Part of a small language model's weights.
Training: a variant of Muon for these matrices, 670M tokens, 9968 steps.
Each number is 500 + 50 x the weight over its row's rms, rounded and kept within 0 to 999. Layers, rows and columns count from 0. Numbers have three digits each. The size before them is the row's rms in percent of the matrix's.

# o: layer 4 attention output (transposed), 320x320, rms 0.0767, rows 129-191, columns 0-63
# v: layer 4 attention value, 320x320, rms 0.0594, rows 130-191, columns 0-63
# q: layer 4 attention query, 320x320, rms 0.0676, rows 160-197, columns 0-63
# k: layer 4 attention key, 320x320, rms 0.0695, rows 160-196, columns 0-63
o129 102:542463466582511570524585534480473629519481517528533502466444495559412471538448503471457461376437625493528443510542500499499482453501558473507423474509468625508414460526453564553545482448556538
v130 107:502478514474515449512565439538478495573494532466564459487469446500487471485567477503411478542515554404433509511494457359598495460527536452529594545419415514638452535560537547487549577520494520
o130 098:524545574587478480441501566530532512492450513534501537514504548565513533429437487467570415500477476554480523594531433478488425533504546492482554546465526476504489490483481445487475506585533574
v131 096:488575484407556531538536509522488519483445463524440500416552437515590460459485532492497435512474519454537584542563531425446512518415489445496543594459342484517487510578473464497416403473493599
o131 100:495443538440503455432404633454513688456556514569507417520492481518538472523439468497516511584461438568499447449426488520482492570449491512435558526471569475525453503518444557463603529605455502
v132 114:454550550476477372416460503531469439506555518508438496452568517467415469495437477491526502477503530430537576496518439542492392409544520594593482525592502558525468522461489517446496493548483511
o132 101:596439561444530508508401540534506484529471508477440534479590474524517458533517590542622456456462494487588423465532431413489577560466544507489558513506474512564445502472424513550481524462403505
v133 105:441488509496496441546467485564560403431468558427377439471447477490448478475520464458400561531553428554427469430456604358453475456497441472575533471469456466471509483449466489491523434567487496
o133 096:469537405512487481455494535546462547441462502398508419438453566516484480544474575544519427491457407549520420473546616525456523498468494541473504512487509462392516475535552530508531462507512496
v134 111:538431503579522579419620408571474511523488522567393482480458471469570476572457487457494391483506571492509412446498567481418525424559470474503586514425531521477459493435485429486499467553434514
o134 099:462469492499425413450468536547463496499425448523462510490450475498459487474443469563509678524516489522464528509533468489438479433525516456563440547468434557383441402536430496522571475442540550
v135 105:542520474541488591493468509578447465503520539525536447516596449541520434501450504500498503407451599497505475468520531546460487573506566521465435515503454479557538477538577481578486557404519434
o135 096:465550572560487497404558515531572444578489409494552497435465461494494543436466543575502456535486479523443489428514434496480479501546552535530543572538487517427551543533459578428565479414513468
v136 100:557485545530521536506480573512530506525545457552456494421482506535498505415531556467558520512553567539524519458567513559523490523541519513517512530465457514463437514389314469444521509494547429
o136 099:465461559436530490468520584471520568429482434578509543524598409521560517491520462463553516529504444496627501465467467514572502504477483568373497500518542461436555530448496486568476490467535447
v137 102:529570474478452517514504585505520490501644487497418453514488411525508463483494507551518520480523426435480467549399500511547617493489565526466510519445374438526396435492449591503581503490544480
o137 097:503465543567499501583422615474534596499423526456510564466557460520555502402539457586561624482511499561487561499480522488414493514621441503549609397513494463486505553433523503518511493495439490
v138 113:463485483393467504410418477428520457511531443498441487496404468499445552417417484427557520420643533522495469493592537552507519513475513622554501517486484560494491517439455436521559476467541505
o138 107:593522453542485463530554467490553478420442465439505526533482539527484491555430466562457585419402486490467517558443470502451514536537514475442480559561502513387548405576455477454564456447471461
v139 087:572499501512421567488504455487473552421454390465512504417515459538599524485542433514528471542607408588536437453443405438510499404535567463405455550397471506551385581458495452404585370479410495
o139 086:448477554483502387452470501533491442579543611441503492517587484519580542477418481427555484463526599441482527563544461450583512477475456520567468556507598453533458480448342536588468543502471451
v140 097:486508641572522447538591454494530449406478400550532522555504491462403507604523544485575531558498435482572475468439512453524496523468433495446425476444442549567503628530544508520454457452528497
o140 095:490526546523425431493504499494465504486494580465610498626547485493479494565576476510511374518527506462409459547523448555551523440431546452474500494471466583459449497458552538407481452446450490
v141 102:465559440546439464463433497451376501510528447512548508557578451524499393509551569488508524451590508497479523510509566568529580480461566465433402568485502473514593421539533464567441452514470481
o141 099:573556490502587489520476503508490496501560477396472530487515467447524566468396460430553469661529525565600476494541567507476542537546526536467500479511536567536428598444523513571552582589498536
v142 094:514577436487483517519500519494451479484508508519504486532349469480472465516529483605484491483508483478551508535436416475575500485466533478444416563433580513444582438425481439524456532568413548
o142 089:372433477512509536528529544585475485493531544551612532480500540408506462475516469443470503501521475495542429470488484506559472485521522476552435508586531424546480448542493486495502527524453429
v143 101:462505511453493456530517584487454579398439537596437563496429561489533545513463459448536421434546416566544452554507540529399484455509566486522462564497518495525454431459543479546661612441582560
o143 102:413513549378557582552477515428505490519560601447477541494564496528442531458581547545542377561503433559473492525513460476479494440576462545441473590544512466440528509525503443488479449532451425
v144 099:390428512569491531440640543568443551495515490487510508521516498459533505393514435570457486576564478494468505504528564472572476400467419500535503611575547435453546491462558414625495434531489597
o144 098:473497469471422438468454591391507539525535425482470446466484518515558531598480521558446424514442557448533495520586482404476420449551473480490547578629442567529433492549523506500593480481541606
v145 105:477540478461486510513521526471430432606470447515472499456564480495636433472422502551442524487473530438600524560386432441536558528503464535521536592556492532454568430548500452420483341387475564
o145 099:498469411486612494590447493521588496461456589497407504462476457542527501403443477411556453583516541554462456499389444546411483549628566446512617469526571539448488566501570507588516578491518471
v146 099:474457478452509526504438550494591508580539521496467492482440555523451566498518524483379453448535571519474549426497470536482507561550528500434535452515563547497544511512430537501582597533447439
o146 092:587467600525549393512472399504525453452511537460559492489489544504507509414466568464471469502454525489474471477467469452616481516458428484463489478540534546501533431493543555534439492452461532
v147 106:471405475609515400451515489507547480489456474452520560462467452468507455536503518513457539491430611463559567465487496525443454570503437474482479541472558503499445518458496571512524561495510457
o147 100:537496539443509569512528470612448536515553468479431449427470450584521432598503482457463432474514549464501497509513443516471557484505480341580493488473487516509500544510440524470503527455491479
v148 098:578510478479499490449596536508521547461469428524574526464551504485549460475499508514494471528519573504494590410487471545485520528516532526407521493482477482396461497488471475353477518588512458
o148 095:566522540468561446424586503536386433543505539554482463487517490491455551436462559481608652548465428517527483548572514488602461547513521454577485398409460454553533508595528505537484473498511411
v149 115:486465444490561618474413572431489549541471537543511475465567459478486501515505457551479484550455589481501512491513483498520558625514478520434513524520496523501521503615609478586372484472483493
o149 106:474385535536513508513582470582459467521550472525485484442514504488513503487459416488508659475500543534427525451490538502453485507541552420568452609543485467460446450549558598426544440422564479
v150 100:483432581505586567513469426494488544512521585513474472472569436585394535542505510527469577517525516511528500517468456508486509540549477556482498517509501529509559495551528439508480540593552527
o150 100:546520441489450472455354462416457592541575517457543472458483411612460470586584512468550593561423457383523458545508500479524497512519462546560561492588547443580514524555512515454487448552598488
v151 102:574421488488475378458536535526481556538475476461433459450439548464506531539538533518490530475520560540508477539549555473510524528563511480544509456483478509420519482472553501493476555516511439
o151 099:375490468574512547587490515506594515484515496525554476511482541472412477506499552621459447465435514496474434507503498452493488419508563488529427476518471467527461419574462436480531472503472557
v152 104:497583408523477589545529594452509490573466468429531444439520417397487476533462491579491504559484471545523501543532519635491558494440548444495514517483562463514432410541488512465436502495470463
o152 102:502461480423412436527486502363429529512522578501464554486532440473500512463526409615521358547469541425523476476502465533458426514495538502555506526467526561603522597567539546582531486470473403
v153 107:449422483526478438515553509473494507449563498453483513519442484460502572520488501417423530567558476483561553489476494564534459415471456507503491510458507438521481478537568514512439466546549586
o153 102:518506517481489509583532518481586525519451478486451468458427470453551457575614439586420415431493573619495474506637548449513477443488582500492516510504501488550514391509497503531484562431423517
v154 099:452421406457577559481496551486467502448388495519519568477536538564516573494435459464509528493531507520573525418519523536576505436541525485548501451472367591472401577467447481513432548504474464
o154 093:487428531389514422474521469556553476515517586453390529479476446478537444437427427573443439545500594451551394508419469546467562484485454423554436467500576518455568557602506502515584479545522460
v155 103:534391500531528544545553524585532459495520499509455489564413604543428559507557433513445550522482453475546450536395513463440443574453534585586516554499567454478566565409485449473514489496563434
o155 098:429540518469527483522519503411460435450556500538523509524478515563444533530489480508592505538476458503481493484476475469527465496468540335544489477452468503490432476384513539374525550522517517
v156 103:544501514413568379449500430497435421543580524594573485612574515533456446533614542562507459496534542505465501436520547505483368527499578545531450483406439533486570489528530511511496543565554433
o156 095:496513587536506538434434558519416443473444497504525405517443533475519509555532520361480461382532575578510520559585505586442504493487449492530531536526543550524503602515481551502439501533394534
v157 106:523544444493490578455472519562482546526560563458470481485443527418490570573421409453602478508507388516477474475498530493541499427454457576495471417490626510602398525546548506503492538502475504
o157 099:421479402447470524424479546448514547552483490502472402509463486468500470471505535456484543405465501482490477605509623440487518521554474448522519568449429373462530470402460493482451481519535503
v158 105:460444440614452416574371448497550523481504565424474573487478491454525569438438469582547401507494567406513588509539485569564471504426474465502590482447518450552598413517541498468540538463530457
o158 100:602577485435460529490592484498482480563536402569473503495573515452439553504424489543489490490427495441500522453448552486438514536511485490521561583628502491593405530525481513546451496516456473
v159 103:466443488529450512509449543556420544557481513534544540435450494490596504555531498536508530516522454535471536500463500492483482558556500477438525433429513461493534474491525446492481523436536535
o159 094:375480477442524546516465409535499541489460509608603492429507431413475465427572431500511486472546506553524585469447515406504489529610492401539545408516399565498547463474451578524579389488453532
q160 098:564488406516500487423520539503536609530556572451508593512501632554494436415450509482543522466483583532498424546520449563535524540538446467549513532459466430580480553529483537515555538494515453
k160 096:442623580537438522622602559490465424499523476550428555450484392503534579574509472475483553571486496474515446532480479418490509504513502474493505463495543549509539538483503448430439507560492510
q161 086:509459481436531483443489450550452549480516508435589456444569485450565523475507485521472477493499566526473488489523521450583526431480518507510535508442472416446571517540466549533506492485537553
k161 092:498485564519471481583463477542512455520566512499425504520446397466428570571464500489478526516471430527433497478554544439460495475461471434491432544582442551541544492488436482454538639571537402
q162 090:508549467500414575569523532400419584490429496465487489414473553540445517408465555469474545498549430414583549496492507500520444546395484405480519465619483516470522485504541537479519564518523524
k162 085:527446433512483468473491523537458515422498508418528452523422495550525637564549537535546499549518467517421548505571476527490540472444426514558490531489467476443431450573557481561546382508499483
q163 087:571509562526591394449556416607566460499519542480468376478493575481467508547451428522384507562501433570490480584427470460470477545457485476452431538503558485520539553482494530537487515404479514
k163 092:543562461484530417486462485475492550439445468478564472452536444489565541491462552456490428513469567558602424556527460482502512500473533575458531430520603484613485539535465481540439452485494429
q164 107:543493585553573546388528518491555468611458615536515503519536527516474568508488576563505495515472454530434507551501584564460521574420505572397490503487398453561453567477504438415414506442441501
k164 097:474584486570518438430456500458496540448464495477493487435422541551478496446491509451612519552422472481477486528541525578479473507473521476465444545421513478411526479493416538541542528481413468
q165 093:539456369492493438443519470481441554506502384532575482462412508482468508503530431424406473457458479548501509518645417485479588492526482539448547418462467425502455407533488468573542423455508467
k165 099:488478447572514498384471583563530487418465494437522518464533451472501556497557462620488497483404513568355505570625478471467574555408445589560417424566412544477486482521361511525578491543475558
q166 085:526553482460485480534510444540457480497436462469454411545528597516528476513586484539490547402482462501480546497485500582494406462476575419453448429458551464433480564516487487554546552508474445
k166 100:557587571426435482476411419450476475571476537473367500536480538496484412486505480536541492491545453604494512516369424546487539506511586600406483524401524500526572495507584468482560525413504465
q167 095:546536577547454472511426500508554461463489517592523416517548420482453545479536556422437539476496496440512460545487568461545399540397484541479479463543526550474584523494417383501490495443522527
k167 102:484470477551410553519417571559461470540448421515497459439540489598496425509595570576538646485501525463496506521511489523432524585563557531451607551608483554501430426410399479458494501371500516
q168 086:473548553617540496490453512495475527571488455479464431519516562444541496533592571520544469555614466512515473429539466548481498495457545514573558470563484569585606561458486545500400531519473453
k168 091:527448465532472499457513556475467503478540488529617403499505463557538450564505560476541451485543491478525466578415474562512458504509566449585485484492561489590497600530528543577579566494514411
q169 097:574490657579512500402602457513526500497487500500456514499541548481521541496476503569502540499515437456464518504393481536494499428587453449462485490481464500487579478452417425482469456560420539
k169 101:499469536449419536564516562542505437442441566515466436489512487446459390543501503499466558454547520487582457543474499545493473504507477549582498480568582544438454565446482488439415490441443436
q170 100:478471380478447490587493500433469589507502489496435464466570463508617547496574431501490602487485444554489400518510467523476501524584448561472526428534475495485544439597549603505563566587562516
k170 100:539500462483444475555454518439412556505505480354516525551449548404443474508452393547504469507367515470556521507464512444504533550538487521493454541504470547496571492567474527446514456469564507
q171 096:588436478595576578473470415558523514451392453523439539450515442459477490477407453561441442501511503506526577615486484431428462533473528509520466569412614494467527477480516455569516439497468489
k171 102:493486500545501593568514501532512492524574469484587405558459567455435565449560548479515535533519413514531547512504566485492516494459434425457514499498504473433387545454635567533441610469515499
q172 098:548388567448516436522520542579505447468500489521549410513416418606482369533453425536420598512498522504608534493484446452468461496552496525568543426555567515560484485459468485500489452449555445
k172 101:490436492363558427510494484567484545513549436502491436485561466541534468540480401424418440486414417614480488457588480476472494603518493518408519505509511433524517490482496480480483508525478441
q173 093:505500560495546407478473501510440597558517499484580500467577452570489585546539500516557469467559556389593480522599435488552455581470476507495567487424593491470483485454594521513514430560529513
k173 099:506478563466560490569466538496523492582452450468496521537490500451515611490514491464495569529564482478461498459486529484567533522487519483492497523559480545365500517544571556562428472492494510
q174 097:486492561492581599532387502536452544411461472500473555555444487517529520530550521520480503534545418545417516526513509469461507491553485514553477535504489532531490516473499438417489541565450422
k174 094:507493465448543424528580481483549548452585506573486481479473476472449485524510445583507481542451486466452471610482491553522506513491457511455477525463566460502582459495529373502464542522464519
q175 102:505439497454510532468550608461435542448503557445502511496562473490488475561456458508536589499502470584481579461496557571347533527535435534516585479506489540519439495489555526528520525499616474
k175 098:504562550583526541504437475504546531555529439498484484578436377519531518456523521575550495557554470554463502442545566497450489581558512483511397518585572436607559512489451515597497530524464578
q176 098:517445422536503557492515484505522498587488501433483457472376596473436493512583517485505529468473420438421480606445529477540460523518399503558533526526509489535441426465512518518556484566555538
k176 082:599389519450489504550612574586424533476597508490568478493461502557491508441496436493511459478441464505563452461596383481465552424482504576478390486477441551517578564522448601590484540534584473
q177 092:628424482537488544506451413470500408556445564459498555577458551539458552532533485475470485495485523471550482529446480543462511575555375576473527454474499459583484450577525504565533531403517561
k177 081:430378541528461462503447490531534578569493483435479485560481370587489406468476401446457540531499457475461416498481453541454426538492485517503570522429539575529547531555506541528533568557554475
q178 086:482495545518519531458511571480497475569513528557476517443412464514454414549451503524536462509451516519500515469481467389531525489544551361543592531553546549512505533432562475429504550498462602
k178 087:494500455527473470546557564419480481512448447537579485443401549504519544465557497478483564457555466514595557482452518527367496505537489428550484543492431454514516463555466551510501482534545498
q179 087:503500604541522493470506460546557534525572525555449462422491494561555472513525464452509472578507474485461486454577480479448442458564483491549515529546438570513485516488465530496539489446516486
k179 093:467544500504446519481496536467456478405416540508469522531399435502484577508456534527565477549494633534546543549490456524501553467534532525497542473469538493466433585496485461561505443496482453
q180 097:527557540387474511487517485484497514493520569522567505500471445579487538545519488559596486559469528490572471613529554443407562491440535476499457507573475471455546476473530504460427520546463614
k180 109:541477466483484444522484615477589497602466588501483496538545462536438472545426562654542484491544532486437479487550558528482415539548604479442431476558382458474561485397438476486475453433518572
q181 098:518451510531520599535466484400482468477576676471439502548525484481508440498568563458535499534481581560548501565531546441427504454500494543580573546542401468477574401495487418494533498478564396
k181 099:426550449467418485501541516399512503456445440506516460508438483511556573646570467509501493399516519492471501467564498408455469477501527453570538518601534478513488426504569468582548420558490474
q182 102:467413426425589534518409449542482455495491589518498567549520600582443487468508533498409488460536570561460523519502525564458570504534556452485566529478459503525422515484541512456480556425519488
k182 092:457446521528483512502389418572510527459470510481464463480531571490442437499445447513543520471564467498541543465549521503496545485486564511399536538462499524560416510561467547420501492453427554
q183 095:485511434520481424503476505518488513503485385469487434460499486498609485465539500427543569466475486461457513408586487488580482473563595456491503502437517544535461542537485473548473429553451459
k183 093:439456506456469519509515427464552467473559477500539429476536538545586442550502402518543351539555486485496546522521536494557519470399540507477554447527544519417453602540515496643595423524539478
q184 100:453561474585554444478578480508526629429556545477573521492491517506509533607554523462491496498570529412510511414452504467512508489604530481521549535463496533581449431522391554482444480541576422
k184 103:451466504476556467509480541583496537490420487483459569491515527459500567387574479497494446460505437607567431436420475518457528578493465494528457553427534608518486443489447497431548452500515547
q185 101:465544505562472546502549469515541496481530440513571485562522509413564503508433519461490424569429467456500505488557563542550431435520435502519510548473461480487391479508552422480542529403439530
k185 107:614513518528465600497442450418512592415489492520469365535446430495558458551483520552536493511533467492528527502527499560494499403482527540558477507513559416591470435519441487549519522428495448
q186 098:571546476523578407503478555422417400603533486526476480412497535411428581544501558533526465561488531558555485463414454489530529426481586593548513496491505504498525452501470412444561494554526482
k186 103:568501413525549483467523508395489555476499510475520529502514524546480577519508566571492476502566548456427444467522421450535409543444508498448539492504480449555583527466505517432511496450452545
q187 105:421420589517528528623564517501502557527394475400466374533510475527500438497612487491504513498532504537517389520445518534509499465583569585532588508575521568428527530469600545470451529481454485
k187 108:431460570522534565496501511468532528437482505475586499628441550440455528430443485531526465533478480431497446430524444497525492454511516486429510591460442600522417440515526529393451485470480477
q188 095:503498438430540481491592464512472460395521518457483552580483525578480596530430473476474439436473517550465462521563537413415511532467425450430431599512448543487432422593433544498504472508363473
k188 099:563613424545587414454514440496492513464472574518481451467421527526472606500554532542511406496507579554524537494569605428514503473509545559513536493516463484517486466472507409450490512481393458
q189 095:509496511387493443510433520490550483549485560525470482442425490543496540439524402542610379466539538444551447455541484515540470505535449475530499554566496571500469554490509590480489489554516499
k189 094:507513560426455445562475492517519491518554499508578473564482538474518390515444514504537414557511502470416536466492532500537573504534533503571406453530445449555635516580570465510537462584393399
q190 101:615420527430524506462535464461537446496502441521495472509480438490641531445494461453521681547483502448475528474559476470452481491505478595459580490453534483487491464488458572484520450547531394
k190 100:558509504434498514544457524465433470512517463508461543526567490442577444404511514525483584468420488484566439596590565502427525480533568481453512484513532459512434466512474455444466530439468424
q191 103:489474546456588418509432492593508464588546469509445487523451570420457457564434503524496479539546448608480434516535476461583490447570547540540528618508534479487433456540543529507402484375452524
k191 104:493515501550572516629411471423369515481562510449498490580459509515509399501525470524485477498491588583488624500464452496524503469544549528447482524484528503490493574349575515496461516571478379
v160 110:444512494487481468495536564551490548444442527490520545388549382478498468447586540483527551565544476497395475420452555567394496545524453511515453522514419487492434477584471453437474444493538480
o160 109:497516435506489527488518512441421451596487497486533452592454574528559458500495407471557421451514501529503574570516429451471525476503392522386479479488615566557493465523534522552548460424462558
v161 100:547467527519611414545580493544486473480496566513618466468533425515568419534470546517617505559522474513566543493492473603508519472623577449531521579526513508479459489523500445459437447523557396
o161 106:410539549453370505413531503583505483508439459455495512525530492499434437506518482471414445451482549514513603478507498446440542560404503534425493475498539435525481435502479455495461579411493539
v162 096:508522483508432503559511487513473578488515493436498538499534602556453549535503490519537487495480445520535505566441445485517606472528573390492498471523493472525522527459436607474586527481600455
o162 097:494485512565483459459483443492525445411497460454573498420447434533575490552477557496483585594436536549438495502584532519520433532608593466558510554505490495427467476521478460480542401461459522
v163 102:536544511554438518556518529464433500492479558468494551582443488487471517540549415512462545482545512489574511568505585527478428430464487544461456461522450417466467533461640485519499413424451560
o163 110:469486477588433447516532587432509463423569461504503526467491535495451546484481541454469501524457468542429505476557491471555527493474546532578522562506606501491467428483479500430443527453571466
v164 110:532471519503583514525545399491451431507461553515500365466573454380462487515475591502511504474497522494446486499556519535498511430485526458514527573572519452525477464571486455525514506541414523
o164 114:486476528486411407555536565545500601489427453435506526549478509519427507489467536434506631504529494533577529438480525474574459531488419554499549459477508401441480527516547548484497465405538575
v165 101:471558583530555473434490542438432505491518541419519521482501443432398463494558472492546594465486414612526401449543477444463467531432488543511437521452426546547562529471467504431442441550501518
o165 102:464484502432396483387433461548499428433525509595490490394486497588522452495519463505442493467478490569562577601530458484466463495457473488501506414534570567525451413492549476472480416401533468
v166 103:489500456537527464605493553447447438458477542543538507444486536559561463548451567616517519521474492437517471466489491560446496446575529465584443582526479404507387402519534483492541437514457536
o166 107:467517437463496529416534530485571475499616463505514495553525501469526565492491411470404448606542546558540436419428570578507546521444510549389536466475496580444538524471488497514501571482495391
v167 106:498505440490471511548481459564508429622529524527478482480580470490515463424442481501505439497392499550529438479429483532501426515512556495443512481510597543466508397454574427600517592545526535
o167 115:463487423453568476463483510478448460440558578522483563557534480581488502508581512536513517473545440446585539488468576422508581485456450478513531510476480511511437535584502522383419423483483476
v168 111:482460523440530575553396566529442505437462513486484608564491527582504401546443566516500448404566491458581541485484407580477562601573510535476479504476541531519510536348531432510546575468546446
o168 111:463537510534367527378526409512544504539531501476444383534438541478435543450517488559457603425475407527441413507590539436508494493531410477503546472509484510314422525583451549491390438542505494
v169 104:572492432386517417498435543372532456561481545463552487414533496516430511518491426475531534460446452487453624549433454499529495485530484505562513571515441468493506524476589461559562496537618557
o169 113:547480496521476575537588514549544467459442526515455444496529515539458500468483549537432510444524545506549463479505480506501475470444605507447531506495478499430491504475489607527586489500362400
v170 102:463483437487575401573447457522536465588529470471462442508504475476472551521512493424543555549524528530555481405469543537436527482413502407458497467494505514516449486416483414600525472447523496
o170 105:414470599530588525347437454544510530391436514487518509468532586512464520386464478556557488539584466524527506503450604523531417573592548596480484456501507508394559532578464567486537451513543520
v171 107:537553429460510462558385462484586464571499479493598534551527427468535575575552470453506503586529439369426522483492483514419408515483556581542535561625483547516504470483451442565402508542527469
o171 114:398491505528477564538585568568433498433476515544493516430481545443482537531524505448445412493571566480517412530562458481431541551499440413462473439511512483451559583452583533438530553553447523
v172 098:457454399385502398428389544526484464416463513448564500489382389534545508506516505530502531548499516494477497414517510523495447506419485472379480440490619541470428489493579479601474535498600539
o172 099:597531471539585534484464491436445545551576474437530518510583497576482440463545504407473366546508563507549463485507541468445510437515553512580620493500498468521503452457488561543511539507474418
v173 105:495504528459483518405413437438455514580498497518468506564518535447540514454452572551531493520532570479434544481467462564624497545567381545479450537414554474449480525555536613470471501434461511
o173 105:491548444537454532456542582446541469546506489498506516442497475457511426552609491426500506536486462417532557653513549512444566477352546473586578504508533483500555504474519437512513413505499487
v174 103:414512537518507436545536589559557488555501458530499520544507470500497526546487505455517483456535478431518578507618412519541524478549553538493465470553506459545441534512437500539507547547407504
o174 110:472453478458423572559539470505496545507486415484421528370458516491424546494490469495429592515524551579461518464494569437391483490486485359534512604556480494489564464495481533530536446358545591
v175 103:545551509505501452512409459414450528570534486416519541564530503565456476510501565579440428475543559455568484524516485538576439492389490524520385447465547480486496496476483579440443560533525526
o175 118:461507382439518550387545517510539472524454505452460518444461443527556484471489465473552604458415563505547420378528593490428492493591465493535530506503375524535515518468534470473547531471593497
v176 095:485514506485630526481518570492527442565466510522468423455446515494489512476510457501588470526530442397466571473484445566431501478627565601518586543416560514593505527575508569431484467441496504
o176 106:428493497512495492486536519612419534499502547565540471460515430451574497520455441454428594454482510624454474505487550438562534529441498495576470490441500464447460495493460576554440500566530519
v177 103:491423482521566548544563518489439574472574494422532573478462474437449526490434435467470514559543599510592432412486447467477509470542529526490458527516556559470526488495494507557483548475520515
o177 103:539528537527471523520448462519521497467435534530534385498529498485457482442556450486506465491499413522499561487557476446466406503466529424433590479488531444469471564436606514536453458494426483
v178 109:468457542545493494443395471534517483513557592528564423448526562480538435635548371554524530550450373447489451497480459491475508475460552535547493489428530518460473526472491482525530433468409488
o178 108:554488476423517479506491524493532511507569463494479478619495560571554528491537557452481407432586558558448484588500481502505513473444433513399564483452558434469560447568396390505581525481609562
v179 102:499497555477493476531449656480440460436516604474507446418543431525448456508483534450503530473461454583535587552579517520485508509450537505583517560495560490397535493560502541491566467572566488
o179 108:578496508494612544453458379555530506530476502537507566535495527526499502503483381450456398520559475367494502558482521498536466412490487542533380512455456524511463514455467568531549482412466508
v180 100:599441447476513488527514461454520501499522545356444570458456569511469478477462465502583473494508408470442484440498454420510400534470486517426484560478366493618411599426544527509506472477525521
o180 095:429489536493520400537496530425524522522570433631543486516541474468515493554502544500486466514484510534550543552552572512517545481470509461581515381535551564450572509558496543464528479457516482
v181 104:489612493551592431526466508406550510484464469437507545513493516465554436528489550403522500484496483547519595499421537385542534406555608488466547525502500493527543528501540473498532517613496498
o181 105:539373505471536468394555507493504518522504560488567438485553407500421496505513544515585505514550500523481485448524535544524539589415395490528515545446422499368456490479548600549510551500501512
v182 102:492516462453463380422453494472435495437512543517432469403554430491560525500485521514508495564398409603562446495538521483505507504412463492433506541534441508459518439497511415522413446430467536
o182 108:462502529533569566499437528501542548528485457492483440552451443430474494487529594512498540475555455486390529485481549498508561440478519537460597499474636474543549574470525502478528525566463453
v183 097:551557502500498462553446549433463540495566556505439627458450562544559483535449477441458450547510581489480463593522530491508439521479571522480475474436568561464439509488441496546551505493520556
o183 096:529461441432483524461560585533547475453569513517658453444519535486484565485526533525453438478459493415476489468511455590476459451559405519554460527518461432542546512499464521473503589526513470
v184 103:469521483427442564531517534475501475411415525436451391520463517538511406531481463469441580621448576536493550479460534514491427492474470506403430433483547471493579535507463427373437464475509488
o184 110:517443556520466429418580498495469498514567513513562560505465468441461486453452446503512545466527450435481534452554528444508462611579476388482533487525392580423443453582487542525481511385423440
v185 100:413556499424472505415487506421525541517476572518594436499539492429559481550496509430548484506538550487542482520521525592443489520492526458605510498458456506448558480521601512387453505444548531
o185 108:502538510533458485492516456599542449515484486510479526418535504552477544438479480590489575530445493523447497549428484414450492463534473519415568585551500466500478472469401436558440464505484534
v186 097:464504453512536522457433407471554537451525512541449508591471439522444495517532443510502452499496530590445495509556458497446483506460450468433500393476437558501538431529482483516437464497473506
o186 115:536462506577529533449532455554406438443505595511565554473534600450557471502531499433427612486486479526519514466484537417455452451467488547548581567472559514454449476442473498604552544488588490
v187 100:464579482409516515593453475545393487606634439550468528507473486554507533502525550515469561538512568480445425474515458428400468443386499483505461576437507436524458509503482481520516484562455518
o187 099:444502574514491487413471549416564532509479492411486448436528499517532557423491538507513529492513461475591496512510589528574502525456445495486446525554413507468519467554521439415542500398519522
v188 095:530444538520484479477454557478476427495558527465488567537461470486436403537526521516543605468459535475509475491525522511571496528611474504452540534504507521461446422442487422512576563490547423
o188 105:394570595509497486528521482602553583436491493432482480434564439557500540462567439525422505513512525458546525447450486446536539474519447478586574512473542557408596528528522610492456493598549465
v189 098:524541482485570491513507368449573583513447561560447523572441527440418449455526402586471457507446450469548556434469531506475460545454473536437522483411554525554434545578491628447490567511499428
o189 108:539476498537557536501515548516548513480589503492504566466574424473528516498490455479508625506502581575395500491525501466508508504487475491473482526632580481463460529528488435501510482462422591
v190 098:463505464432618518538526526510429447377533499477558491540421558507489393535483484550463484519496438415490504485507537466525395447500462599499527451452510488403553529525550431555412513475487539
o190 101:576567600614436459449477504504519518436543528528462481429476503508438549525386526435532418467486463467502476569480510500478492477451531468523521446539535556572470413475480517475446504469530534
v191 104:506525551487496543468430473417548541518526536569524498531443463541580398524514559460556551509513503518539587519473598552483485551423457489550479507541497432484531453545563595472474468437522504
o191 109:475486380495470515550556485526428497448519475508464514449499418494484483539547440565460258537481569417492526521566511482584489441522520540511442563564464482448440432448414483471444523509448426
q192 089:469554544507539500449434481441595568525585542506519491445474498551547456432469481452522489507468598483528462498515415516382366469484443461418497574533513485529362501418500492541484546517607534
k192 078:442480563510596534538484465465459498456597521552528562540487518478437429496485624480547457465593528476603502493510496449525502512534463571506546537479432564535431517503467462558514448367534521
q193 099:445490561435588493432456514550565487522602523471435552410504477509537526572474527459558500496527517398591496548494435498464469504452455446482561551574564426456510504515542452405465510417524594
k193 078:418405519511518494484451588425551481455512511527492540472437519529513492416483464525521467481537499461460427512587562519485613523457451491427526452508524550454531452512534489565472509517523466
q194 089:453458529455569550448526445421558484498572573614512595506433534487548525463524554448576406461495520417507501533551526468459523506566410480519586610566520426502516457535521477484504582460515496
k194 087:536505475470509399500481490490494468493480591506495495554430476414545579410460539471519495507510498546491468477516568548457528491464478529482480494569458495485544523491493480552516348429608497
q195 104:560505501473510545478527537430517492540519549497506561543480546436459536381522553529449443437497485490459515506501545516494460597564513464486419503482411527612508516389493538548513502498575478
k195 101:535557501545424357559508554645544535548553460544413527483492526543500507466505486525494546466446444566490478479500437458509474473607531427473427659489533528528428491485443527540533448534458486
q196 097:407543481480503510518483531486447549458458546577573410552483491477479600431439447543495534508529484573469495517494436480466482476487526552595574471493471478492476637483470508488481472492420513
k196 093:532420494534487576516409446478441588560442495400515561497565499501407361454547561548473491474472558430478620498385567456579487574482500459390442466534501473484574555524490444557548511467518548
q197 102:507476468542522510480506409460483454507464528549523460493515557479569509529544460414528429495508483572469494494482396441510443462465498578527466439474528446604486466509478545478535506486476487